Weights of a small GPT-style language model, trained from scratch on English Wikipedia.
Architecture: rotary positions, normalized queries and keys.
Each number is 128 + 24 x the weight over its row's rms, rounded and kept within 0 to 255. Layers, rows and columns count from 0. Numbers have three digits each. The size before them is the row's rms in percent of the matrix's.

# up: layer 2 MLP up, 192x96, rms 0.109, rows 134-191, columns 0-47
# down: layer 2 MLP down (transposed), 192x96, rms 0.107, rows 134-191, columns 0-47
# gate: layer 2 MLP gate, 192x96, rms 0.115, rows 135-191, columns 0-47
up134 095:136132145122096179137106082160114181133119155150121152080117153131084127128138072153123133141137129118087145134100154124133152132070097109141110
down134 103:147150145138129117139115107155159117144068125164130130067126130139107133145158127110123118135156165121111120123106159148152129138096151150120146
gate135 092:136153105077113135117126130065064066125132124080123142109146139122138131174134130109120100135112157150129142138150148160137131113124111146068154
up135 090:164087091053159142119135125140087093129118150116107118103146144140151112138148121083126160149151121125154144113133135133141155125131108168102095
down135 086:100142151144065129099130094130133105078155123113178137131115146155147106132081153119121096110115120145113100113112090169097107073096117109112122
gate136 082:172157087080156137147121096138129134132114161096128159134153106127124130054146097130130103155129131093129151164118110159148129149156119144119105
up136 083:127109155147137099116152190114074088126145113094133110184088155114116159156091093137116188111156120125132123105115114115157104111089129098105107
down136 081:097187117147129149130107115121123174149168117112107103119127135100143165135137128122149116140169104148108105140104109140091108108123077093137122
gate137 104:126168159169149094148113126093100137109124131158139068118148107167106137096153151130095133131108130144149143140117187104126108143109115132117096
up137 105:133119110122061172113128114153145123105104177125121178099165153128134135154135104158113177152121113149110124106148111133124137138143156128087143
down137 109:180132142142123122122105131136143126128136118104135163107160121145141101120133135123132156182118139128130131153129133128165138147165147098127162
gate138 110:147122157098162213122135106159165102137129169107160112123174109124156152147140117117134122112114173164124161192142154153124149126144146105107153
up138 105:104139124134102084134098128106149125102147114143132119112110133124111167095124147154156099142162111136106141092141121153154086182105066113157058
down138 108:156102142110126167106139088116152110105142148148131125081116079098168147111121118127111148144162131158143164135154159135123125182148138073148127
gate139 121:137124154155158130127111121099147109150165130118122080131084107098102102107121161075132115137145134153075164124105122115149169092099079116156152
up139 114:148098048089104123113112116131071129099128130113112159098132124133143137152149121116128122137101088150123140126137150115156116133148136184103145
down139 112:130139163184119052117135154161108173130190079144137149132128153149117129181138130117155136136129165102173094097130140134152152146140134143136096
gate140 092:105167163159157089091122147091114123121137120117134106133081111151077138131109163143144124121165115146126181147127146147125112122114106142141079
up140 098:173127149108140079114150134115127123099119128187120135115105165095149145154141123083165147153127146120187121132134112145131131156178127117134113
down140 097:102094138106129099117097152136159133108110153093112134141168126186105091162116122142123136138113158129130135145140114125175128134123108222158137
gate141 116:132139102124121127156104134112147159127127122175148120117100147115127116117150131120144118160133091122153140117120120201168154124152127113140145
up141 118:132109133122128135138131175136106112139104122142155118129095112127149138087152080112150128138162089116127128156152140143163143119146125106158150
down141 113:134121127112133110098121142132147137130123157116138114133160166126130096081129107129118125161098154114137128182144115169120141113126113114137095
gate142 102:134137097138178147136114149118158105095131155123138122121129115135133138109127169127167096142119148101169156149156175113129070171120123103139098
up142 110:117078169129159122134154160140125214140159176142131131109126138146154114110163129160147166133150109124151110114131148099106110106123123091167140
down142 115:120109144136154085118148148124135167112117128166148132164129130167141105132158119159150156111129136125120131110151131147096138115138123082145134
gate143 104:123107162119138078137126109145098114140131095149120093129127133129110147136068117112132112116133205148119124075132140115117120107138118122112120
up143 111:113132095095182079124119107080138141097153155129142121171111117093119118119150177149111112170144167104123159153132111128131142114114133138119111
down143 115:060126111108127158168129099117096151103110178150167123135146130104117147115122142130133147145107126121166127154113106149128099133109071150138098
gate144 092:099120132145175098154132160134145098136120127103124082115107143106108134108139147134102100142140134156146142121129145139146108151096127099124147
up144 094:128164104106155133111153115136093102116131196126119127125124117108119140120103132108111123147142124122120115173069079090132125140135141118162122
down144 093:130131194121128077115116111113125101112122139121112117112108094150123155096104092108172108120093115136105119122130126072089131135148136128101139
gate145 112:155139112106124107119140153098121134139134115117140139115152152111150130125153105109111134129167177121126141107102134137129135156158157102152095
up145 117:138174143149132130115143136152152161127103116115138100082162124131132145096131106152134127102122125071164116104107101097090089098134180169088172
down145 113:149187152097150135138138161154150093173150124108126148121144105168156113175143148136112111137102179086158104125101153134142108142156129098125127
gate146 103:138141061129148134102126151115136171118141094081108122149105127111142148143122182111116055124100107122151116169130146119086092148123143137134125
up146 103:105122126095137131127141108113118111170142155148113169072132136184105101132145103084134112122117134111114152117192151134119126110137124128097118
down146 106:115144135167147149151077128139114130118148154179189107115145157129126150098110108126113118129132158143150120139115124120158174112152116107139104
gate147 093:171117106106124139122102172125135191123146170147144168099114089131110134107121144084161119113114166119097142183105127158131107098117095120161131
up147 089:124122135151136131134144113104125105118140092138158125134076096148117132086127127100136137130153166106120157158137077140123145143188130110168093
down147 094:111121144117120159158115123133164083129153142165091152110114133128123123105156115116087112121129131111112184110121099127138145151084147100155143
gate148 061:135106143073127135110139108126056128142119180085147111111130091132125128153075102133113100129149151138124107130133136122153093116142108143134118
up148 064:116136096148095121154126142117168159114110142111128142183081115195128150121089086134170091119123148139073117115083101090146139126123091123130137
down148 062:146142121098165136181114134150089136141170139119121129087120132097126102148155118163123177128135133139141127125145145144108138112144168098132114
gate149 094:117130143140128138131123136126144143139118140172134128149105120122129171128158140160149165078101146103146097117151122145132130152089110094110087
up149 087:141129097084132108128129104120142122132127143092134101093143107149131110156107140117137125170124113182127146132141169122128134140139128153103128
down149 088:147142116140125136090111118136170136147134117130151114089129138151140123094148130141147126144166150153169152085123140130126102128131098184128123
gate150 108:117170141104156120174118103130138151146137111147147096119141133163130110132141074124179101100143103116134129140101101128133136131121077125140077
up150 108:089132039083098127105132114130107099129104106121085148106134127155114116141128143121133124128159163136119137106087159137150066167095138148076130
down150 108:108135106140091121098102092153101141155118105076136129144102144127097107123135130142124121145127134138113146125123151163119107177117096131130120
gate151 114:160088149100129146158100182132139133113117142105126119141147154177125124171092088100121139119145111172111117122149138151150114140110122125154105
up151 110:133136126126103147143103079097141164124143135119142154131137166094168136111153105136127125155131124116124135157112118151117161112165150155112134
down151 108:136105118075144093113145124120096139096139164152093145083134110098091165100131120097114125112106098119124124150145144108153135100155094113109113
gate152 116:166132151130138096169092128120155156149127113144116146120082147171119121153169158108168153129157119104104121149119128154130151136146079117104086
up152 113:143124163098128092161144133176176118180125124108114135103109169161134110159135153091165145104135120107102121145138111121113155119169127129083113
down152 108:123099131115145106147133130139151073140098087127082116129147156111129136133105120121141144134120091166105140154148095122104161105122160138093146
gate153 083:151088157128107113129082087093116110138141118161127122144111102128124126176135126101141121157161129147137122099123186165130122094112099133114142
up153 084:139137125114131147121147111127160157093109116160145105107134148141192110123095137158131158129142102096127138140169086121116120137208109128138115
down153 083:132111125154093120105109118144122130105106127141132133134092135122085128110122159154137125135154147117126120114133120141122115116086132153082130
gate154 136:129160197169189129130123143101167151141131128117139092133108100119147162140139165169110137070146173119135141170128098122100148118136129124177148
up154 127:105122118142130175115146179108120145122084094169132159131168122164133126119149148153115155123116102128173099125162121112115092113156143097097128
down154 118:142126115128102132159128158182089152126153101121096138157143126137136144201103113104179096141104122097130084123116137119150125153102103121160095
gate155 077:104147088141099098132132137114157115143108143100098132143131170157103119149103159120143126140104161150122153093132095092122110121127118140139118
up155 078:088151145154118098146127131123110119125125092125120119141121119113130099128127133103132127120105110120136114130058146153148130143096048145113072
down155 078:121115112124079117115093136107114119130117158097137153131081148125105105090081181151087152139142100099140163126129144127152134164163124107121121
gate156 093:127131119123168082113115105083149155165106110136155151141095127117120131103128155156156144134167141112133134165108088120152127169146124151142053
up156 098:129191131137118141132146103165113102141133074124127138147097150126144156135090152149120144100063138121151116160115105113149140127118149096132131
down156 098:116140144128141105149177154141130112156141104091125124156134151117152143153098124130107128105142166098151147162128120068137132086127154161162113
gate157 132:112105160139142144156150131123110116123161111148135136146151130142088157095168132142137135130164164138160140100131128122181185166119151081177132
up157 123:127173122107150097104133112137081150107164164095103131120169122115122148147107119153127125124086100128107119131107159140084111083116112158088134
down157 121:156119137090188108130153130152122140108098149119089173143148176120102139143090113096137123123136126115110102147125141119148077121079154158126102
gate158 102:141142143119128114150162180164139141116119152177115108176099125150121144135133167120142123114140120111134108151089146092123102189139136084120119
up158 107:160105075068130158115125097137085080128141147084123146117127146139124160100085115106099120121148148120110105132146134106135149114099086118087131
down158 103:131126084112133163116132122095093130127162079122125093090145133126126143130108135141116093139109131158144126117158096109103126107119126148108150
gate159 095:129119122132114154131117166111151115103117123135117157149130107139125145184137107119136140149092092174124098142097124102145139137137102107147099
up159 093:155142156103150142130148097139112137141125189102147118099121131141137145067133144151123141100150157082117150112151139159134102117109139138098130
down159 090:136138134125138120165123097120128135120142140115159093129135122143119158101100154150113129120183129096110172139141126115107112190157132157099124
gate160 057:159146150133141139137147142118104140142120129149131102160125120104087109134150115139129124125168105144119138113111133155158138180101136053143074
up160 058:183111139100148157155141125152095176127131147124120145149131121134110125166102116101116122134165129178101104156111137148116121108168136147167092
down160 057:137100131108121099135138118154151164109139128139160136148126143126147124140108121090134133133132179186104111087097127138098129089126149098148150
gate161 094:134089129116137113123113145103099126121117157107107096157133130170150137178134155113129148131139140145085106105089162092122120126155106137127112
up161 102:080174123117134079113141142111103131148142095132150150113093167133128124163144149127130131131170119126107100149121101125145141116150121140156124
down161 102:126097126165130148147096117139126151097108101122102108135104079155099122111125145117133160132126085127119188142143161146140126139139104142142132
gate162 074:102110112144149153117157155130126150131149178156121145167122135161122168157102144105104105132174099120141110141139154132135149131156106143151115
up162 078:131145137059155114142176125152164120098136171075133126135199119149123156155123106112125126105127100138158131141108121126118130170170135168150103
down162 080:096103119155158152151150135110164123105105071156157142144148117107143184147155160160142097120163154089118105123145130141147082119167112122146151
gate163 102:118147159141143094140153128115103137107138143116186098163173094125079141143148159180120111132158105145115138132133109114117121126122148120154113
up163 098:121177165180167139109124135146137079134129123100151108123118101101132144139120141121112143108127155094192140114134128127116162097109115154140116
down163 104:105128139132120125183152105113117165080170134161124110121180185112100111135142126159121102144145115121119109134121085136108111150134115143107125
gate164 086:127156085132126131121074110146114112144130133114100112093116112137120131156102148129143156131116120094132085121097142103125138116092150136099141
up164 085:125143087140133126135121162147118151129152163105126091130119106059103141146119152144107146114124090114158146125104124108114138136113135115112134
down164 093:164118098138146114087144121056086141141134132136128159144166087132111122095137101138152075078124114129130096148123130080137094109120136134131108
gate165 096:131150096094112145166095170140117095113147138076115160135149140093107146154138180085125069157110112127113132136111110120105128116097186129091161
up165 100:120122140076130110119117143113098160130128109141176143146156116088149135140154184103132095111122104136118136126149099133126108137120137146122157
down165 098:138135120125116107093152089169166129112104148100133088099097096124147104149139122134116132166113153133148127108150129148123125128133101087124071
gate166 128:143149094116122123117114115113124098124132169119162132067138100155094137102135136099136156105114122158145159089124123133128108129112128117074055
up166 122:129114155130148124167126106159146140107142112124104094163107149110151141144131133154110145127113162127119110149151147115164161137123136132138177
down166 106:145126134127148128153122127124117104113167137138136116110083095085094124121129149130155144120128127134102125098126162111158123128116103114111103
gate167 080:125119143174121070108139156111123133096115114125126111134132090095118148095104126122125158147146110120133121144146122174119120136136105171136089
up167 088:125086088115128079154112172110132124162124115165141116110161134143127122144112130109122113136103168121149160072150128104109146119109182159140158
down167 091:078097124146083148169140124130093148122086133139133110091173145109116148113112121136146132121119102142116136126121119136126143142170082158131125
gate168 120:125112171122162159120148164149150189131128121141137109176124067127095134114140147136116158137135114168104126118139173123107115147118137110179129
up168 121:167104146095123138136145126152142156127150144150124126166149110108128121108095091118099110098140112159078110158100156137109139118086147095160175
down168 113:109150108119132133126113111151106111158111127113130133110105133161138114105122069150122127125110151138111114101143126115127151135135129129110131
gate169 102:113110154146151144100139118160127131167138126130119164130145153111107181141139089114131145123137117119110091129114164081120123100137174112173121
up169 106:152124086102129117170114150065098097111117121115124115118121118144151072125109168142122160136117142102134149143118100141136128150109110164085156
down169 090:144134166136151086127121155144123158131129166100143149123137171128093141116200067134144086117137129136128116117137145112128165152128130124114092
gate170 109:141119117116151085100134145140149176131121151093127132097172091128115130115152122147161161158116116102140101123131097171127091113140155155107106
up170 104:142159156139123111128107132150162173111116150161102136150156181102150121115131115121118111139164142106112099110128124159089110129138145135117118
down170 112:086125153144111104124142103148165114167150189153106114129106122132132118141180127118157139140102171109132123118109166148139114143127147123144114
gate171 110:118138090168110102136127157122157132147107128140137112110092095126121129152092145178117153105119124124135099091169154085101085139137115110106140
up171 107:102099140136118173088130092123111106155095120146084147115125112108163099102123117141150120090140103117112128119109156131161146114131166161079139
down171 110:155142116117130121163108132127134100105170163097142112133156171135108130117127064105135102084144095154098153111136123111174139112099160110109155
gate172 096:133104137133131092146116153091143120110137119133120109147115128152162123112108070128161138132150146174146166138108087154117153137152117084161088
up172 101:117127147099111139122122122106123166109118119146134128072123159151167139125149105173115151146133125119135107071124103153125133131153156177122131
down172 106:130105124151119058149136163146107152105140102143151134122135169102166125084154140147103131148117183139147136153153113171158138149163126172158105
gate173 070:103126132148107112167170148141144118090174162108093102110171117132169159138134125138141166136111139104115102120091127063088125109172123131140150
up173 074:147125154127139155132152143121065114056141189100126142079150098130116148162094146067127106154112157142119121128134138118116166127142148136124154
down173 074:090111138127128116178108114137130133148105127159128137127145139175124077149165154143116090138102162113113120143159074138127132118068132149141147
gate174 107:158118120164136153101095148172147133163151111139124174142122158131085148148131077143114145128107114122098146146113109120133161108165126119122115
up174 101:110155159113118132143122095077122119089111164129169076110134077121156141096130153109158126127141147134162103114139177166141092173073110122136125
down174 103:141132146145141166118105120103148155125166142154161134141127142114122164110130123123153128109134148100193150130083106143131110188135153127131102
gate175 100:124073159079160144103149137145153156145194114088111110168110093087158137118116144087165093140123105136110129127157130124115113133105144132131113
up175 112:088120148103135149109135158121118129119149125127107128131092136095081140124176134119087111145099118152147195105198137123111120100099188099083122
down175 103:135123094135104111156120130135138124143085152143176128135179144152156080128119130121133145092116150140088130129090159143163138119136114105173130
gate176 111:153100148160163099125165138158105145130135144137137118173124113149165182161101145162127144094180109118112123144156149116094124117159109161174175
up176 109:167085128148148114119149137165136139131142165125134111153125089140158175185117157153112143103163099151109110171138136093101114118172106126172159
down176 095:123124147143161144150101111106113112138123108095131131151154132131145106128124154126115144135133117122092140111168111151154121114084154136133159
gate177 075:131138134115126164163122103114082105136137140104112133161138104135099114133124127107164181119101122135114132102116161075129111137107145139143113
up177 078:108148120172132130132102157123139150192140114166167097144123124110101130132131113119148138122180139113117131145135147186098102093106099151079151
down177 078:170112108071157112122123131120140088091138148109103172124135118168146078127138143142177140117114122145153113125121127103136125155171127123153094
gate178 097:137114163117160087112140136116114147137124143105100130128138096116077139136092134136127147111120104191097135147100160138104105108081114109142086
up178 098:134116077142090080128159164147125124128141128091125107128152133088085123133126122109113094143094138132114091179144090118118146127121104120118101
down178 099:154141150118151156126105110138113134137082128146121143100067079116153165078103136156172147095127112140147145098131146105097122096102127090116136
gate179 100:125107078063079191129145113144116113094124178143129126118155142120114098138121105092121140107115110194109126134088137145134115100160121113116122
up179 103:097111166133137097108140124075071122127134123095130129174134123143085141154138126162123112125125104110121163138128104108147150111089133137094116
down179 103:128153103177150111140095118122119110140141142077130146110094125130130184130133145113139094087173137127082175119191173131102150100124142091155124
gate180 092:100187081138131151132123158125079168102111105106152132121126123161163151152141111131113147178168091141097190136111112144118116155139113128123073
up180 098:113097148122149114115112141141070117130137169111117114094132126130144132119140120111145097166103110147135184135162065122129122123156095116111119
down180 098:165098195119159159109142085094098115163124116122117128114142115083143136114100165106121127119134113132135138130109068143096114116127107114148134
gate181 111:127103170171103097126134141124171115122113104120140051137117148125081094145142156127105129130134121113135139153136107134171157133103113108156117
up181 107:146142106083156139147097104144093174126130154129129186131131094144151134125146094085167121152115123132130120131143143137104099134119120145107115
down181 093:133168138135151125157130129139132096140151147183131162134106100149108168078132135093148101118107132122175114094134093127115127163140142163130114
gate182 092:122175112135140119136134145066154110112129129119160103168086123134081137142130170172147165101168137104175137143139122131174117155117099107108057
up182 098:138155103124139156133114098132134068093118144174118124144157122132139149122107146186093098125170133101119132144113129133111134144114142160103125
down182 100:164154121141134152138095117134159095113092116100119111117144116131126115128154121131111099162135156155107125148130157156137144140103116151139110
gate183 076:128134144153150121103131079099094149113127128157135137147117100126138149119120123104159186156136146160158131135119152169131136141147159153127132
up183 080:114160104093151095102157103079087092086144136132129117122150150104151117160125097067126161120131138142109129135115167137127160102147106105110086
down183 080:112121148099131109103133118176155144126123167104130134139116127143132091124109103178087087130111131075115114112121138134123144099102135178108128
gate184 074:125123133118147141147090164147170098135140052141110099191101149114134117135135105153156130131123124122110113169093163134092150109118131125123134
up184 076:136091120108107115145098107123122137118135120076136116147097130169133171149148114161133119118124177132108133127083094105141108111128137148167185
down184 077:165106139159138122129120109135133140121126135136130134120086149115188124125134158095130097162118147126122114088142150156123079136104098153143143
gate185 120:144173162163172149139131134142133133095149109157124115121095140125089152121124168132108127103128148116196143113181121162130146119114095121131111
up185 111:155086174092122113102149125156113096085113139102127108119132139095061151099157177117130125100136159129108125131133110129118167101071096144134135
down185 108:129141125103107137160141154123147104118169114126128139175159170111107114156125100117081128142135085136124094158124110127129138076125158096128152
gate186 113:115142167160176133138141138074163149120146097149177104116119133143143117114152148128123152056120139129150154163140130149114154133126165098167129
up186 110:082130113121144125133130098162129140151117131142102122115118090151091151150139108123131113182170125110106074086080150121141124130151097131100128
down186 107:157116104152141132131074088114128140114113142159106104145110122122114131119151127132101100106166149144128140112175121106103131185093100095151156
gate187 107:134158082139084125127091116120150098142151098117140158098113153127096115077167112147144140129108130118125108121131105097114120154151123065107102
up187 103:114145141138143107133140160173158146121127123136109110115108149101101132127156156136137110144149098109123120077095163064112126124090159125135148
down187 107:108113140130152134126144116121158114145064121137090149153124132124137100110150139130130126097123133106163107149163174091163093108124136159109138
gate188 105:132154112125117150152136197131172162148158093152129114093126108162121109123158112141180070092137111128106135160131167141123121127114114130173141
up188 116:122126129162120107156155140092128143106121137161132112105139122146113139124149174115127122149164148164134164066130131127100155122110093130149082
down188 115:111135125146133126136128140087136114168119115145121105099147148126120148098127127108115124104136117101120114135118129104133140148109208101102126
gate189 108:128114083145123065132072123113137095147112139129115163111159130148116121128189133093110155137105143108111108088138159132146116103123121133106131
up189 102:109147125152135100146137143112116101137115102155142141152115156149130118178102128144162158108129172126091119157151117154110141138078112126147146
down189 106:115108128107092124133100107111152122158167112131103112163153168085139138144130132107142134110150097117094098115106157157136139100158091099152140
gate190 072:137130142112121167154096123105102111106141125104114139145150126084128115112141085119115150123122180156133106139190132081125136078118126146071104
up190 073:126142123170138153086170119159140155145136128150112115174117150167106140172085111147138106130161121171082149119135157123154126112118121105135120
down190 073:159171106096116081159186120147129149083106144138081180103108115149130129115139135145139119168112114144153122122132119169109130155101108085103140
gate191 103:144155144132149127171127116126156173090124143139156101181128141117111167133154148138122144114145088118145164134146128116130122112122113145113112
up191 108:148169101132140134152161127143139158105112142121129115207168148112096154137150167129113130160125087131159149125152125111092088105114120136131129
down191 098:109148120108113128146165098135131100145073121125123112189136124131112127121115116117139137174133117099134139110168122120091090107132103140116131